config = dict(
    n_layer=8,
    d_model=96,
    n_head=3,
    n_kv_head=3,
    head_dim=32,
    d_mlp=512,
    vocab_size=8192,
    activation='tanh_gelu',
    norm='layernorm',
    norm_place='pre',
    norm_eps=1e-05,
    positions='learned',
    qk_norm=False,
    attn_scale=0.177,
    bias='all',
    tie_embeddings=True,
    parallel_block=False,
    init='normal',
    init_std_qkv=0.051,
    init_std_o=0.0127,
    init_std_up=0.051,
    init_std_down=0.0127,
    optimizer='soap_variant',
    lr=0.00847,
    beta1=0.95,
    beta2=0.99,
    weight_decay=0.038,
    lr_head=0.0101,
    grad_clip=1.0,
    warmup_steps=200,
    schedule='cos',
    final_lr_fraction=0.0,
    batch_tokens=32768,
    seq_len=128,
    doc_mask=True,
    train_tokens=143700000,
    steps=4386,
    dataset='wikipedia_en',
)
Each number is 128 + 32 x the weight over its row's rms, rounded and kept within 0 to 255. Layers, rows and columns count from 0. Numbers have three digits each. The size before them is the row's rms in percent of the matrix's.

# layer 2 MLP down, 96x512, rms 0.221, rows 25-95, columns 128-255
107:106161109156120140123098140119171092097170116109095137171117145140081114115081107106187141102110133086099083125157165043120129134152056132082155179134213084061145083136105050139121086119102130078095129149138125138166115168143169120075108130177115162168097065039096102111041153149168150151123107094104122078156175094121135116143149119086069104116085142140141199163076157101142141081124
103:120115117189174090114123194122102156118119157135122103138098098120108179165166119150118102088126115138153108112148179090096070185113130172155112066172116163115200130143162156117167105136117097162188125116158114149154166104137129148115118138107124141113078118150129083151146109168098127146130137119124131115128086138159202075117123144108108147135144164143104198136125178099122107118175
097:138174147129202103106092150128125077143125165157155079093144098138176107099165162137095122152097129107089144132100198121179070154119165125076163086082186135148136041151073161088113155166094146137099103139132111143176129066160107070102156110088096097120118139108105130135114108138064071127085146112153128123101093128131110092084078114087145128142116111115092124108178113179124104155145
096:113146150052128068082145156118140169142122196098130153105128129129168138126157135062134150136138105122047064200202132104138164124156121123060133123109124181081095156114158132137102094175125103130117134105119098161146141153102176089126099179138071108115127144132149146158100100155104068147111108082054122151122171145094198080158063106104068112101084103115140113139210121145079068133158
101:105130176160128077088123107156122108178138128114176148089131119182103120128106161139095194188177130092130091098116216104063062131085128086120157094152162133169115085121134107114084098138154100122142111091188114130130153124137144166127082114159106121121116097156124155165088152144138096129121123119118134077085121084131144148116167101086104077138144106137105123126205184255128156187049
098:153159153092140100224158074058150125157147148117094167148189121081144134133197176086172165185157088114156101143113082118121111137100116128123145132157126134157129086059102177183132110133131126154151128088137106145092126134172131150105152067107082133104201137107110174109107140161094101190178159122115104126151168089107142108112096078125118103113121111205175152133163104130097178129117
096:103120112109109101091187193095142137071113134154171167133160131099099191160128129132140170098126110176132102108128154119058105109095121090144106146127133145166106145153143123102161133162184116140103193119099092104148119169136130144119195098146162159149155176191104163148137097071103141142123083181056168135168170140082117151141163067098116113133081168184116130119093180040152086159101
104:103160197172132109148131159185155130130120144087104106121098129129136107200148084187079160128176102169124187109162156188141122141147156086159155129084131120108100110149138133145137133129111096134129087096112169137145102081074108172191057110080123072129135182160141126143165131125104099102129132136176099118117132194183140167152149123091121136132086131145076121097122082144101164161143
100:103127115145109124129142040087162135154150109083088128161238138167127110111153156062165113125118081136144129142124127049130147130104139140134074164135075141068178151158135167081109112108125110128164167148179161113166124074122103197101085154114121117126093107116171158139140115138133095128135076143143137157100119168172116155168106115142127087150096109164119138056108112128113078096137
094:139147147106109118159062161080183163178138072092143035222122126133098149105081132163168119180135138149106177121123115119139181121133112126086165134166117121149088100201020110152149099156104130140112112158122092079089146151183141157158137083111180154127117101163180188140134122112084121130187164070170115129147097176122204138071174161123134125217113111122110093107167127069142126102129
101:150130084175175150150141136117055101173111116105104160142124137131079148119129120151124165102117152101117080228135063096134097108128102173148100148095105146067163067109188175157103176040111125125115110139109104149161100102117125163121145124080130154158118146093128166139135146195136152155106152138164097166107091097150166086104152175136168140152156161124158075075127105127109136199087
099:094138154188149057138146161153156131140124113075156085127137112156112099159122090106076151122088044117053108162127135159100050158123121123134146139102137131098150129090126080125139133136129147100129141157083084077144117131100112140161038125141096113106179073138132118069108138152104118135151160136140136144158158182148074111130099121108156134127150131122092143131144154155129118120125
097:119097094090090129212107125075139184149150145123050064214160180148149116127132142128187097125125113142142175153203097124106148114134100086121151209111175078116137151157094101145117080127127112073173157120125100110136096144072152154088079104104145106093114086191137059118165217144129124151111130090129106148142110054145213116131108120161096138182131075182066170121097130089119134128105
104:160186141101180081125133155089088205153122095180170140077085078140109114099131057140145114111142097133084163147129086135098154127093118123110148149165181104088081122120189185125090141075096139091069124151126111124082127172101127133178105129112098093090093157131180091155149054131134148154137101129114091156106114179094098162086124119122110093138132185067151139111135119115121163111089
094:131110212148136111144156184106166094187127158137116091201114066110144086144020108082172091110087097122106153112142125117128115162104128142151159145165180038128166140096145120144105113124062121165168142185092127132085105069120137164151156197119108060080123141183095112159121149168157125153097142130043131085131231129103171145128106143132102144170136116061118114120104119130155137139178
097:136169118147120114204103101057086110118101107056099160200051110097071118155129077095081115066089134101054141163149116142128136172133144115163162139086124047144135123133142202091131088102074119112135095093149148085114107074125151114138119156166037127133115081109136122144133108146142126168099100101162161132125118131112126076181155131129137128107128157091103098133124098214102127155099
104:144153159083201156135143106140132155133092169124106153166053182134152136154104103131117118143148148139165104094135124064184167111138083125143148127125087147049139096155139111073168106141096163115160157139154061182107143047113123147109158160128130125098140129130137169061184078085127187011097133115105153163085155119108128140120096125121107142074161152167142078170127145098145190160121
105:097111055172190121147148086123111138128093148085107174159137192188126140121051134142102103106106124120112152166137146155172139161156113088106091161150142100196137170193159172089154097111104118130122102135108110126148120125103138108063129118157142146113081080103105192069071131124117126106130167122150172136155087133103149109126135144139073120070103135127099153124154187053170139075125
098:112091085082110105169111129150100122129130168137157138075062152154103124172194112137110124124136115108075070138151147168066110136104092106057130120152156128107144108126155110144145120155102166142135176136161167142214093106133141090151136162104125174121103149087148163210130079130072121073100159134200111144124087198146177121113082147098133109105113114130125097167102102077107152132101
097:091102160118088094202090136078124118182149173174155147186090162150151068075146119141111111206129138138102129152080094079134182146144214037118171107160173103114146114097125110110111139158127156079138095104146131111160152170140167169113192140180100172186120124099122153048152164118132094120156108115130119145147119172146130109133122126096134147167180173156091084118149092133195105139058
106:147093115157144092116169147087144128150117132170122158197134100143144130155111120151146118193106144163074064139124102036100148107112149137120129125171062127071176186164074118122124082168149129107172110133144111129067183110202152137086083155113116125161138161123123152204108160185116147207131083149093112160088111084132135128124148088160128129091140103147138093136057104166222124112148
101:138141131148120105128167092138144128144108213120136064109141095124099177134129139176135094074146133143110122108181123132142136103109187108111099092136136136115160126143128132139162127191149088134125157150092091126186122096154118138136134101165143134125097119155059084119160156063114178060194135119126132173118099090170102086172116158090147125097059150149085142158125138139174137089117
101:145097096129177151084135172123086071136127118139095153137104130154138173091121143112161139074091110148161120150062166109145180068136048121109166094137114108146167150117135128131162123123169178151149135124077065084135123110169158085147112101152092135176174155111142159152081167185107153188125085112123136140139117087159059044191122138128125147158155126113153206130158076196120129160078
098:144148148199114167121140113140151140176100109131133139127142101164141093094084075199105195139164116124134176132091136105165153104127151190120106160091133135132130093174073076133143169144162108148090117173144097139123145168200117149078114146135102124184109125119123120106120084115102180136090083113122131173161168089130130147072151129128101137099129121160122081094146123095134164132100
107:143134135118122209155136144157112058128124131167074125199105180154115125122130096119088148039106138142099163074104163047139094093175148187125098158110162132120168133088100172130115137182156158142114112201168166061149123120145136136102112113147107118165099087077186089161164189155114152150189172119140196126150144117128161157084101104105132142077137065137122128119132110156155170131123
100:134093167141125115080102124133156189101153140067153157104147121128091161148161135144165132155156139110152058088141143143191121163093102047148131071122158136108108113072126091124125176121179117104124145175173188139099148103117188173111110117134142208134193215176166044178077043152151106176156074175104114117142109173106114159140098151080135116157119166071147077114133154129115168145110
102:145126065112165104095171108174122104133143170159093162116170132109143167129095135196113090050126135110143137119052107099152109152104208155159140118148110174110153156146126160141053135086062091184141142160166118165145125156156154067151170112100133133153106139119133148051152038127130110101110142121126117138144084121209115219091170140119126113125141128118175122092122086108165127179119
094:127255124043128086152165126108088109089085088080122165070105116162084106093139164120153158090162162147141163118130174148088131135221062122123145149099135145159093147117137159141166093128165130139133141160109107140113084097156128114100071118100137118089148105088105085117117122105154125223118163143109153116085091178132107146075131175061119128146117078106095154115174116076108160161213
101:132111071097124121129166123143119049094151157136079133175096151088151176139127094112132143168125147163108116125081159100204061114105117091110154076093068148044149133139077100071166117136145130154122119100149104191147116170126119130098184120103159137108137167084141163121145159174104080141123158118133139074092123144134146112121133103217104171152127095089057189108132177143137070154181
094:107098103108116135115133179107122158117095139116149167123134085118167115129179108121142156036164102125107128139186101121095130147169126099115070096084065154129127137070169095185122172118148142151152124071111156174137123151094127175183094160092173139109165125175153036128111114142122174117181124150134186159173107136163032086209079184071118120134170105167133106216170164136108076179128
102:158092141135177163107153137092064135131133139106129151076123198151072133182092090141055125122168125177135138168099152160083133159109200073151181093173106073107140161128115119134105117125188108110118138091154133089107111142096077122114139080110157121120109104137151074204074084088104154060103105191142151121072078105137186128110112149063155134174145099157121155163109101066159111169184
097:173111155080096121078164080106065090132120113154204129027097103165103103100191089139122143161160082140118127126201139182138075105109160103124184159113137171138108099109114146127085118124159093118143120130111150115118178118112111138161115151117128093050134083158134149179112100155167088154170157171115170174154124117187081099107067167133159061119058093160156155111125040169138112123095
093:132138113138149144116131135185184138136103076193137141176077158155172096149155160145104157148145148154100106101063105086134086134145161148130096110044147110133175089120198197156141133132143121146206137170060125115074139060144157136115107132126176124070171167122154095135173097170164150103108173090124154143101088100127154115103123138172116142100111127112084114166152120116105119121169
105:132154161043072071107118135119106134153133082099105177079183140132149113111101180145133167204089137165087128136086126130130108127127145110161129082143211124104106101127111122147108117123173121117103157153096121114111169100115163101170145116099091144100157161095162023147149150113143162185170139147106163128123096094164104198141102096107119148127068147093112099157167173099139139176165
098:177124150164144109160103157112146107080102065137083170179080062124136107166104129121105134108131119126135118101135133119150137186147069132170163184198107137200192131113106101109126154096153115085150126148095124130128172148121114134130148150107151162144124097094075151064110123151142106136127211058127162138118157119145078089082110146146067157188138122128130115115163145068070105173130
097:128095095160150139126159130130152157074091103049135111122100150144120121153088197107140113166114130153108124114248164118132113115130153105142175129130101084099151096159172051124101128134161105118142149100109118132118126125172129081120115213161063142154157134080198143062083110094115184108100155129130113092108131151136147073115163123153094099126144144173200132118119174156143111137058
099:126108111166118131083131105100084132112199138205108056113134137139137100126112101036128140145128083158176137198117165152186104120111145071142109169096128113107125160126114096146132173065084110204133137173135086181138130130149163106159161139132128169139115049155122175157119087097136154136136091163130122134154130087121108124140090131184134136118104134135112116107122106079160201120039
094:100163174099146138145138075075144100111170081101134116130178115162129129121103183129114118090152093124162090113137113097173181097097162068140184115105141100065064099154163149135093085134120138126129127134109132147111119158138129124183177106143118123136148115119132094088138157080126100114167155151151177130030146119108138152169095156117119086122073092175103132192170130076091183136106
099:125144191183090108136154137132112115154106161125099088151109144114094180122079117142051100215128144159193104118135106106135139123134113068129127159094111129152132192128093130145201128097120139136141158129068100148159134193105151151082134110147122126087177174119146121091109127091109162123149131135117077149188145117127156154162151101142174092115120075116104123134119139115121113125130
101:098143135149115103127197113114116079134090162145178128101099135127132121112109155155178158165155165121132094170032126133133146179081111140071165116150045143059142128149179141106116164113137139129102135127083116181140115167136117173140098141165114126170085160090162151144161123095113144108132109096132098124152108118132068124121189140177153173150171098062171099130114176129138131055111
112:136103153138084104073165164055166106146158067141175188084129113102118138136117071144060114042143181123050169139231128145063123104173143150157127129162167117123119119115154110113103129087124132134128096120131173104109099121169126148151060147114149162168154157112087154088140123064188144128127210175088098151113123219103147094133153190109147183102126137085123070122117132094112114155113
099:112137117189101138117147154165138095113116107082108085101134104128136075181162102165120152161126100103138142103083136168094120116154161127111138074099174111197110155136144127103170099115189138114075164200193101114084184081133078130159105087142178147144107160077098157123156146181151114107128133165115102091102151137141068127131182106141114100097122188113142080102172165091188163116206
100:122142103194161167204139163172086078159147162174173119199142120125060098118086126153146079255076123116108138158094046094127179102129159154186094148136131102093150109125067195085150090110137126139137075079116105169091159070121109139144162152139202092107110081185138158041152076093095098129129138132129107169114121102139108110114151118129122129044132158134116113202115115150143151088131
103:052128132101085125117197128138127127142121134127078144123194130153178116126178101091128123124121129133198095105167119097141146102080141120118121144114107134199106144106102134150159183137155176091105183040162125091105168113144121127106149169169171142095182153170173103139148176134123172156137146128117079132118205140112130143107163109069121089121170115163165123151074142129129127143207
091:108166109073135099139134096128102155127145128100174126097157149126148140101193115163169141161123124158137096114119097109146104134069140143160083125115135150086138127132160074149155122147143153139107146180117040129109173061170148127185140144149140107120120134076142185115188147156114156080118160109080087149119153088090144115135138121182153155104087103143178126138098128085131104121126
104:134156177194180092167086068129105077129099168105127068073099154156166139115108148194100099187096142135149112110064139172124115162141114090101119100153137075102167172099085149154155136137141123090137083173131106082113117133188142094124113127106127086094086189141092169127143116121109138202179134149160120136140098119098121140128117087159087150102155138150155121159100164166133129144149
102:074173107134110153154116181102124153191130158043131141126078136188103128175142077127187087199119101092133083127146165092084076139168086135088140151079106149148111152129092130181118155125120154099147144097093165162132132180118109103113100174131109144080114098172118183109186200110152103157117102148072134113150137136108138201148056113147144075142093091103138101150087163120080157142089
103:109089178074108103119127158161160164099146154170080131130197136186176127123108109160076130116088149121112154156119131133127096128153140132148128171094137185065142130061150144136082159132097120175133122140131196093153117148152125131156095086132167129140107107137127058087128157097080114084144104163138140138146167124145122157108133144135133108103109140092112072074127201050178143161081
099:109083123163149134120164162149148109127113115200140176172150171139159073071122161133160172155154110135104095135092090091061114117121077131144061070099084136151098144072159100155142190147149057156150157176124114086140117108128196133101100116192085153109122139137160141078181176121125160111121147156099141125148103181099152120176087121156134097111109114102147078133144169193133104147120
099:154136115043060148110123106171126181137091148102130136184097140123122179148094137179136078114122147131142142139137123112148055158093089116118164152096175088126194120100135168133163107153086167112131104133133120174117149130123129086132141085118140156115137142115186213104157170120136078133131132176126083097102191071046121100142125132180136133163134142119124110148110141146138132138140
102:143144131121200131052132191121155163164081162188099096106101094157122163106131111109132166168093146144114089117159202131105177151150160067117097090110131130126132165133108090171175133150073132155172096112140178151138152128137094152173114087174120121155114116201183125118139126125155147196125159176075170130067150116174236124129093127092147105106096145166113178109108182182102108123156
102:101144146153118102060089139157104185150167083116099131100129137046124148127143139164099084150150156130126090060142093138130136100158207137167160100160117112174180141118184112135082179116134157152116131130064165152097171181118138115170158185166122048158143143056090162158126101142056063065132082111082100110114119131105097116143141096125220106114106150122155104127107149091127126112143
096:136119172132055125125120148144150163129150088096150158138154108139137091154185124159069122057128105090086136118231120100095114079129216081135078119186141097083139111129152133178180121143045124107104137157144200108167138088148116124115160115139154146199136184142155135072115194100115170115140130134089128146149118120119168139202102099119122109071152089094108146141094140137121109087187
106:119177101150126049090112132150125118135156160164156082091192134098165155131154046091139056101101123136144185206124165144150163101152113172087126105135111195065116156112108124085105109192102115111152122149144129142152109122151132125155087143177136102159167135144088178168141147073168112134119080205106140122163177085191173165101154164050113078109104145170088165124141163100067112154129
097:118169129170127167060141080171148135115090111067223105144066105108080134114145135094092163170147084194115177131138143130127150113075140099179125186096134102174139076110104134121129085063129152091087106070117106066185142124153105071150105077164141131112123134147095126080155127141163150139111145069110107152111136149109085128161102161146165079097107166111097138116147113127116109088130
100:107212156093079166110127139155168113123155139192138085170141128066149201205116105203056096147130077113106121157124055094129120120095145172189099115190135126141081140159072083131149136180179128087153175132154202096115189093147162172080168084149127121118159131173166153146129136117096097104150095101103094093114115131113132121146143141129084111136122168144138104108124147087077076160134
099:073133091118105125134150168132104173110149176104159093093168157143144057122127075122098116108130094099165089147123128083155130140109115166125087105118083131155156161115159133097092119141163079092118119083101103133121121164093145083170109107175119128115148156128195094146077085096167089127075089162142104118118110179157189087108185115122177171107138088134147136151105120170139125066090
097:176154168162082163116151131136147114077147049135092103116119077153135130100113138111146111074123092110195189211145163137188157123188160101139120098080129121074110059142111147082112090171096173118166175076086167172103122124093128188128145098164085101180184085124099145210153146121157084128078137158185123085152110097158104146157163146147069081128108205103144045123185103083112118132097
098:165123129152133102136139113121054118119161137135140112097123100159121083168110157048121158144158122157192161155114136129160109166201142067146151106133232085166104146099140195078148130084162137139145114077103139134150102118140154117184145134100139111102130121143135168122114101138127125090170186135157102137105129124109157193110096155121135086135086113111162089099184072125168196042119
100:170149117060183131082110142132153172164142113201109104124141157049136157091072183116125129184088116076141130139149098115132121185140132139126120112093159109146143223065197155111084153096136155102070109175163144087052122185109133102108144161135148112105065125107089082128097145112121197134128081183107070118097118158135171165149149123137068087136113169077144158160149149129164117169130
092:127121134147111117167158104060156160147127110104123103174242170123141113122103175130198146112127160154141115159049119120126131091110041126171142084083161154145110104066089098162123169078184107161168149109132140116122095168103122218121157130135122118116142089119115081167144173242091159144106134102151136154155120093119119073120109179127135131141098130092152154090093143115150137105148
097:107150075152128138090141143206140163132125127050103191087076132144137132122139126135143101040119126112119191123054204130126097109145181077108205145095109158126172138064172121190151156178113112113128141143134068090116158116121132135156129153144150171114086168132205072180122102143128141130170138168083096137162163148144153141138136140138109147084105127121129210089091145146126159073138
098:122173140103117166104133097146125191085135114150102139153129117165112123190112178114107160127131142090160035124126123108097158138103091140127160143111122152096161104154101184190175108106136159191128138123113111136119171168126102126144141106121151144153099116099182090154136138113179091197108141123140085118113157203105087218129122132111106112138115094083140132156073084128069128162099
101:074077157091136122116112115092084087132163120074081141172107149113117136077111168157143147046156094136175108171173168086062124128142070133147109136127076142060146093091105104117149131148191101098142097120151144072132129128146107108159092159113134149127136115157152097091131203139110155169130116095091142114116095125154069129134143142161123080131088116066150211116113080118127124151169
101:120131158112138106184141139122130109175147097156096124164115135118086138127138141131144149097125144121126159165147082118195087132138103081176163103088178108193152106128127124082119086137120181129092172169064100148117143144122195141132135097129117118091134150144129123142129124089137186141155091190128136148184086106116137074149193182110107130137118143147185176175140112060163128116162
097:146140082091173147118160142072124107140112080117122085119138109113136125139138151166165175049126090127150070135123110104100141181138072226149103100133144149170128128158111114128101092138143131151111097142143165120061146098152131164137108177113183071128120111076128131109117158154138119118129145134130106152082168142114157145195143116131086131116120120146119104100088163147105143167042
104:124108181179135084208130074086110158093137117152135178145111129131109082092103095159132114111133132111151151088176069132137072146209166060170123148113096131120096126075126142131199131093150073139079090093095134086096094140117076177157089150097122062136090101152154101104147089097103167097163138149128181168118143160184138133108112150130129060139100128157134076152066092086112084137087
099:140098140168139107170115103038104076154098205059100136181122128088133092093119197146170123148179136098089094146108098068101150125167150160082116084156147121069119115196165168110091082121109136188121110156105145137156151123101149091162121112127125162126091163168146169109125114123163096131227152091144071125084118180099139154194133129123095100205185139149114139158145122174133126193135
093:167083092092157121093173122087162095108099129086122108192179141083125147129094166122136083127144104105122163123122122091152140115061156168087090157136062126169099127215127160147132139138091158147066195075150103103146114147115140131115150166131195148101129113092120100082194156099191157138147124161202167152065124132108099173152184155129127127145102151125133107131134091179115124224158
103:161126165108115147101121080125111142175172100081132173103038109089090182126152097169162135170096198194145181130134104113230153130079142141141144101151110118094104083180147162083113068116108129134089109150089140092159179167106150100154164097111072104116158098148112132156137126170153096131124143113169173161177144167188167095134150165157105115183071089089145125081131127154130138147067
100:104117161084118145140168139140086122141094157092141134115157134122138131142144135150099130138179141091167092156158187137121081108150202109129131117161039118213138121106111141144101187141113146100085092160140110170115140079113126140127123095119124113135155163103088174102114107064081071159053145163183142120091106142120139132178129100152146104159079141136151088078158114111142141171134